{
  "num_key_value_heads": 1,
  "norm": "rmsnorm",
  "rope_fraction": 1.0,
  "decay_shape": "sqrt"
}
Each number is 200 + 30 x the weight over its row's rms, rounded and kept within 0 to 999. Layers, rows and columns count from 0. The size before them is the row's rms in percent of the matrix's.

# layer 3 MLP down (transposed), 256x96, rms 0.292, rows 34-67, columns 0-31
094,180,287,231,229,190,198,187,141,207,129,194,224,228,206,214,166,217,215,182,148,224,217,251,220,182,205,191,153,221,206,193,158
082,217,210,211,219,219,208,184,215,253,178,199,186,155,244,204,163,204,181,197,212,132,163,180,239,168,176,172,199,217,186,227,261
091,293,213,233,220,170,209,208,172,184,217,200,188,180,204,168,214,193,216,236,208,175,201,150,163,151,243,189,161,172,204,181,173
135,189,125,150,240,205,200,157,179,221,201,236,225,234,170,222,160,199,170,201,221,160,177,205,203,191,183,196,236,195,205,186,170
107,256,201,158,219,208,200,223,181,217,136,194,216,193,236,188,210,214,188,211,231,163,151,211,213,175,176,124,177,167,192,205,220
135,251,224,228,201,216,169,167,249,211,229,225,203,224,212,216,192,219,209,176,254,208,211,163,233,167,181,226,199,208,205,189,223
093,153,268,212,221,169,172,243,175,209,265,171,196,240,148,224,200,221,225,197,212,168,241,200,177,184,200,169,227,172,202,147,192
115,236,201,208,145,160,204,224,231,190,244,240,211,175,222,185,231,212,239,198,252,180,210,146,181,248,161,183,197,206,249,223,208
087,199,198,228,208,199,173,166,183,249,98,206,180,167,199,226,120,244,224,241,200,216,215,200,217,210,133,151,196,207,209,239,192
088,200,202,202,169,177,242,173,195,179,220,170,166,244,175,227,212,184,196,171,224,204,207,233,197,239,209,230,210,231,154,192,221
107,153,191,228,195,164,191,197,175,178,210,202,175,187,215,209,200,204,175,158,172,237,231,216,160,244,183,169,206,198,197,273,200
092,215,210,211,202,232,202,169,194,149,202,223,125,185,237,256,165,220,207,186,201,186,181,163,186,192,222,207,228,185,186,184,202
084,193,199,204,178,223,155,216,209,198,206,195,232,170,202,190,154,234,159,243,165,234,200,152,217,213,155,243,172,177,262,197,248
091,281,149,153,171,177,178,227,212,245,225,250,202,173,203,217,154,215,207,190,228,219,223,196,207,161,169,197,155,200,236,142,160
090,212,271,199,242,232,234,221,181,173,156,226,191,170,242,207,218,199,221,158,182,182,220,209,229,225,262,219,221,183,202,214,177
092,181,225,167,244,194,206,208,178,190,267,157,215,195,192,178,191,133,225,230,230,194,212,163,210,161,212,193,178,137,211,154,169
088,177,253,247,217,211,165,161,250,228,213,160,187,193,178,223,228,184,180,188,236,192,171,177,204,197,207,179,220,229,270,209,233
087,236,194,193,200,194,189,246,263,170,196,185,220,161,237,262,238,142,155,184,208,181,205,204,194,190,233,208,187,203,238,182,197
094,214,214,197,199,204,187,189,162,178,197,160,151,246,216,183,216,162,187,187,206,253,207,203,196,179,206,200,224,155,191,281,223
166,221,239,199,208,174,132,175,199,218,247,166,162,210,224,158,211,189,173,182,192,219,193,201,186,166,195,175,223,218,188,206,200
115,242,186,202,211,264,222,189,200,246,200,149,227,188,229,221,197,196,182,159,236,254,163,194,212,132,219,173,190,179,178,208,213
094,235,166,200,154,196,208,288,156,187,261,225,237,168,130,191,133,237,169,163,179,156,211,227,208,226,199,189,205,187,175,209,160
104,245,195,217,137,161,167,229,181,215,190,135,207,189,187,204,169,193,192,226,246,193,170,198,212,172,156,208,249,207,180,166,174
088,189,247,230,119,198,163,200,210,230,213,195,199,208,214,170,201,220,195,212,169,204,237,191,152,192,194,237,166,230,173,207,185
083,201,212,197,229,230,206,208,242,202,234,197,291,219,211,263,190,223,186,209,203,166,126,181,191,187,198,164,161,158,137,192,185
102,202,202,208,202,150,236,198,162,204,243,145,201,161,152,213,170,168,207,189,161,265,191,224,174,153,221,195,243,185,205,178,238
095,244,217,182,206,199,175,220,195,156,238,196,177,171,195,170,201,192,258,205,190,224,195,179,257,153,216,233,166,232,246,167,247
099,206,211,205,251,160,203,140,259,183,185,207,201,138,220,178,197,220,152,204,145,212,192,236,218,219,215,169,220,197,233,215,228
110,216,232,175,219,231,190,192,161,218,200,256,166,210,255,225,215,200,204,182,195,124,229,216,222,183,196,197,270,192,149,266,170
098,265,196,207,228,150,181,154,168,224,241,194,186,171,219,118,177,179,202,188,225,201,173,182,163,159,194,184,154,202,199,165,239
094,172,217,219,221,184,201,197,201,192,200,241,167,231,239,141,212,236,181,173,194,224,150,171,157,177,183,167,163,220,142,180,164
115,165,218,232,198,216,125,220,113,252,226,194,201,186,256,185,157,200,229,191,212,124,217,187,156,200,267,176,193,165,198,190,226
099,197,187,212,221,172,171,187,187,142,201,225,151,174,173,159,199,170,164,202,202,210,162,219,239,242,219,177,182,198,200,217,168
090,197,163,182,229,250,221,209,205,144,205,199,260,185,231,209,256,153,248,197,178,207,234,140,193,209,156,175,201,256,235,233,213
# layer 3 MLP gate, 256x96, rms 0.293, rows 35-67, columns 0-31
086,186,282,165,211,190,178,156,172,244,145,186,167,173,227,185,178,231,206,170,244,178,197,187,196,165,238,193,190,216,251,190,249
108,240,187,197,227,182,225,192,229,181,197,187,195,151,197,176,187,150,269,164,223,199,199,182,176,170,188,202,170,144,195,194,232
058,259,208,258,183,202,220,206,190,227,212,189,199,195,278,202,168,260,131,205,255,185,205,271,154,161,213,165,201,187,188,163,190
120,177,241,173,173,160,222,185,151,128,155,169,197,157,234,162,189,180,265,213,192,146,146,246,231,164,215,197,241,222,207,198,272
066,216,239,138,185,157,234,185,230,152,180,143,243,218,211,180,210,247,170,227,139,187,188,204,209,254,186,168,205,189,171,186,220
102,217,173,249,251,170,230,206,200,173,239,234,180,217,234,196,239,161,248,206,177,197,183,224,195,205,219,197,200,225,204,217,227
102,220,236,185,226,217,223,199,189,236,183,155,218,174,231,210,183,136,215,228,149,209,202,196,222,150,200,203,225,186,186,192,197
100,186,223,200,174,187,193,159,253,238,192,203,208,191,236,210,194,170,208,243,184,245,217,182,183,173,219,269,184,222,200,173,213
104,198,199,204,204,193,205,190,266,157,201,165,187,235,130,194,215,207,174,211,179,146,230,195,213,204,238,209,236,161,199,221,182
094,202,180,183,211,233,203,162,201,240,186,242,169,257,157,192,186,167,166,231,185,203,177,212,224,170,201,229,199,242,120,237,158
097,216,203,242,189,192,256,165,183,183,243,264,221,230,226,181,224,229,162,213,184,240,198,187,151,227,218,179,188,201,198,182,280
121,234,210,225,239,205,189,189,203,190,232,165,194,222,162,163,237,165,165,195,222,161,198,209,196,202,197,179,247,250,202,221,142
102,172,234,183,218,213,268,206,203,117,152,176,187,237,207,194,199,192,174,209,231,218,210,234,154,205,231,172,176,170,182,218,140
113,228,171,194,170,130,219,251,213,204,214,114,198,160,181,161,158,224,190,190,202,198,189,196,213,150,223,203,206,213,237,164,213
098,265,173,165,209,203,164,191,208,181,161,228,153,232,251,181,210,197,170,210,195,244,186,294,209,228,229,157,224,192,177,277,195
094,159,188,206,221,151,174,213,240,215,175,209,209,211,213,192,148,207,252,170,214,166,194,191,215,112,136,164,225,174,191,195,211
091,181,184,243,142,176,214,197,242,204,175,233,118,162,235,260,178,242,196,201,189,205,215,205,243,216,175,229,162,256,243,215,259
104,126,211,183,163,183,215,202,211,191,222,151,217,227,258,239,198,164,182,255,231,215,174,215,145,173,192,178,149,203,176,189,225
043,246,211,245,194,224,177,202,143,207,238,159,261,204,244,232,178,191,177,136,176,163,167,203,193,178,193,221,214,241,207,253,198
090,183,180,242,230,233,181,143,199,200,154,183,179,216,194,228,227,187,211,217,185,180,132,244,230,242,201,212,207,186,187,198,156
093,184,214,201,169,227,227,213,242,195,228,191,194,212,182,171,179,203,174,252,160,221,213,226,214,204,238,222,220,207,234,255,192
097,222,202,295,184,172,173,214,220,182,183,235,165,169,180,161,215,201,209,223,177,173,201,208,172,213,198,237,165,219,218,209,146
108,174,197,190,171,233,157,211,218,191,207,177,211,202,205,210,183,200,191,195,260,220,157,211,201,181,160,168,179,217,208,170,197
097,180,212,207,154,166,212,152,200,214,196,236,158,174,173,158,251,144,190,210,169,218,247,214,211,168,188,173,203,159,219,173,240
115,248,212,195,158,225,215,214,221,218,212,267,202,218,230,186,254,308,182,196,225,189,197,222,195,215,233,177,192,201,155,207,185
112,228,230,244,237,201,228,240,184,178,285,173,193,233,194,169,215,182,197,222,219,191,246,221,189,188,216,170,226,215,229,166,184
109,240,194,270,167,181,191,208,136,190,255,201,296,194,203,156,168,191,201,235,211,209,151,231,197,152,142,230,176,212,191,229,184
115,207,208,242,193,195,227,187,233,203,227,197,200,186,148,224,185,196,178,226,186,228,164,240,227,175,200,209,199,181,218,212,199
079,193,170,231,191,166,209,219,182,226,215,181,207,193,258,137,206,207,263,231,267,224,174,186,169,156,190,207,196,201,257,177,241
080,171,156,150,149,195,242,144,227,180,172,218,206,197,145,183,219,169,246,214,185,152,187,211,277,194,314,204,213,197,211,206,200
108,196,208,200,210,237,206,195,205,207,237,205,195,182,254,199,263,230,217,168,238,197,139,203,166,210,156,146,237,166,163,152,232
098,157,221,156,188,223,249,190,242,221,213,190,178,200,206,185,219,222,182,174,226,214,172,192,212,246,254,249,185,193,211,223,187
107,244,171,201,179,168,185,213,193,224,236,170,188,205,171,213,208,210,155,252,243,225,134,219,249,179,192,198,229,186,214,180,167
# layer 3 MLP up, 256x96, rms 0.326, rows 35-67, columns 0-31
077,154,147,235,145,221,170,221,185,204,197,217,209,186,227,245,225,171,181,171,234,202,241,283,224,201,189,194,227,259,199,180,152
085,212,226,250,210,178,186,192,200,213,249,246,171,156,175,219,218,180,203,236,239,211,195,184,187,222,222,147,188,207,222,212,202
150,184,134,178,235,234,217,169,128,219,218,238,206,235,162,206,182,203,178,212,192,173,158,195,203,204,167,233,218,207,232,200,173
125,233,187,191,200,154,235,214,160,153,214,204,223,202,176,211,210,199,220,180,195,169,232,214,227,228,207,161,191,200,198,178,170
141,234,249,236,200,221,128,189,221,200,184,152,202,215,160,219,187,234,209,149,235,203,242,173,234,200,146,202,225,235,208,223,210
088,216,161,208,230,237,210,153,179,162,135,270,220,199,226,225,165,198,236,200,180,156,210,196,138,208,225,263,221,227,195,202,235
117,223,197,215,210,162,227,203,259,224,234,204,190,189,223,196,227,236,270,173,212,214,201,204,191,196,215,184,172,140,248,210,189
087,187,213,174,226,169,194,249,190,177,176,179,186,212,217,249,193,215,201,188,163,196,185,247,226,256,209,183,214,188,225,213,239
089,182,246,217,218,188,227,183,178,277,194,182,277,133,193,145,190,255,243,186,177,212,177,181,190,192,196,214,147,247,178,213,200
098,155,227,229,178,132,202,212,168,208,212,170,221,157,181,214,221,242,257,143,215,246,234,213,172,221,193,207,198,163,222,217,204
096,159,198,137,223,207,177,215,194,220,177,161,217,200,227,202,198,213,246,158,172,232,179,197,179,162,204,201,238,160,162,194,133
087,223,211,222,216,189,234,174,192,229,222,190,195,199,133,199,212,181,120,238,169,179,195,184,171,228,214,155,232,237,191,222,147
086,216,225,194,202,178,228,214,246,122,162,224,217,240,211,155,187,161,195,129,221,190,208,215,218,213,214,171,216,226,220,224,152
083,193,203,200,190,202,176,213,213,173,165,194,228,224,183,224,170,218,204,243,218,167,251,173,243,153,191,188,190,207,151,149,238
092,235,225,156,200,250,177,154,214,185,187,228,170,234,152,145,177,206,196,239,220,249,139,217,245,233,203,184,172,246,157,208,169
086,188,230,246,189,252,150,197,282,209,193,206,164,196,177,192,228,194,228,216,185,213,190,227,189,258,185,192,202,184,127,197,216
088,228,213,227,205,164,278,223,218,202,240,186,216,198,156,169,189,214,230,232,175,179,213,215,163,194,242,146,185,247,191,173,181
092,217,254,190,181,185,253,220,188,159,217,196,213,234,213,247,182,179,200,186,236,182,239,200,287,226,167,152,220,174,174,138,211
194,207,230,203,223,184,157,219,201,208,229,153,162,204,210,175,218,176,174,195,197,221,192,208,171,199,180,148,236,228,157,204,192
121,171,179,197,164,156,185,244,179,220,211,175,181,196,199,197,163,217,177,188,242,237,223,201,195,169,246,181,185,211,213,221,190
091,214,191,216,208,237,203,231,213,252,192,194,187,244,196,192,189,285,193,214,216,188,196,156,137,232,166,236,194,261,243,222,182
103,210,215,208,116,207,234,215,208,207,184,210,210,212,183,218,207,183,253,175,175,172,181,206,307,196,188,211,220,226,159,218,177
081,199,251,205,154,151,268,167,152,198,139,219,212,164,224,173,193,161,225,220,203,167,223,204,201,210,201,232,214,217,179,205,205
089,233,233,193,181,238,276,177,189,197,185,218,145,193,222,182,222,148,227,201,178,238,232,194,180,216,151,224,143,209,232,270,216
091,212,197,198,197,207,207,186,196,246,149,195,180,172,211,185,250,227,202,183,255,211,190,285,207,183,243,193,192,212,226,193,198
095,171,236,202,215,161,209,148,240,168,156,207,207,243,154,189,215,162,218,192,233,233,225,196,266,198,224,151,207,165,238,239,189
102,196,202,188,210,228,220,162,275,183,198,200,163,249,188,183,223,163,241,197,149,218,243,154,220,245,214,156,219,201,174,202,248
101,221,255,200,162,221,182,126,193,237,224,172,206,204,153,170,209,201,228,186,226,164,205,176,207,152,197,225,191,187,224,208,182
105,199,210,197,257,183,142,188,188,228,215,194,181,208,225,181,189,200,176,231,234,251,202,179,146,193,197,134,170,244,165,202,211
084,226,249,194,165,259,239,153,181,180,174,171,245,170,185,239,236,185,260,176,223,222,207,235,217,213,236,195,222,220,213,220,164
111,217,250,169,201,147,174,192,147,191,193,260,186,198,268,214,159,218,169,213,194,213,237,164,216,197,253,211,214,243,200,225,187
101,163,190,178,183,161,214,186,199,200,154,233,183,192,223,231,189,198,227,191,145,249,194,240,216,164,154,141,206,196,226,184,181
087,242,211,203,241,171,144,158,218,252,249,203,233,170,186,210,235,236,160,275,206,194,184,236,191,249,195,249,186,180,223,193,160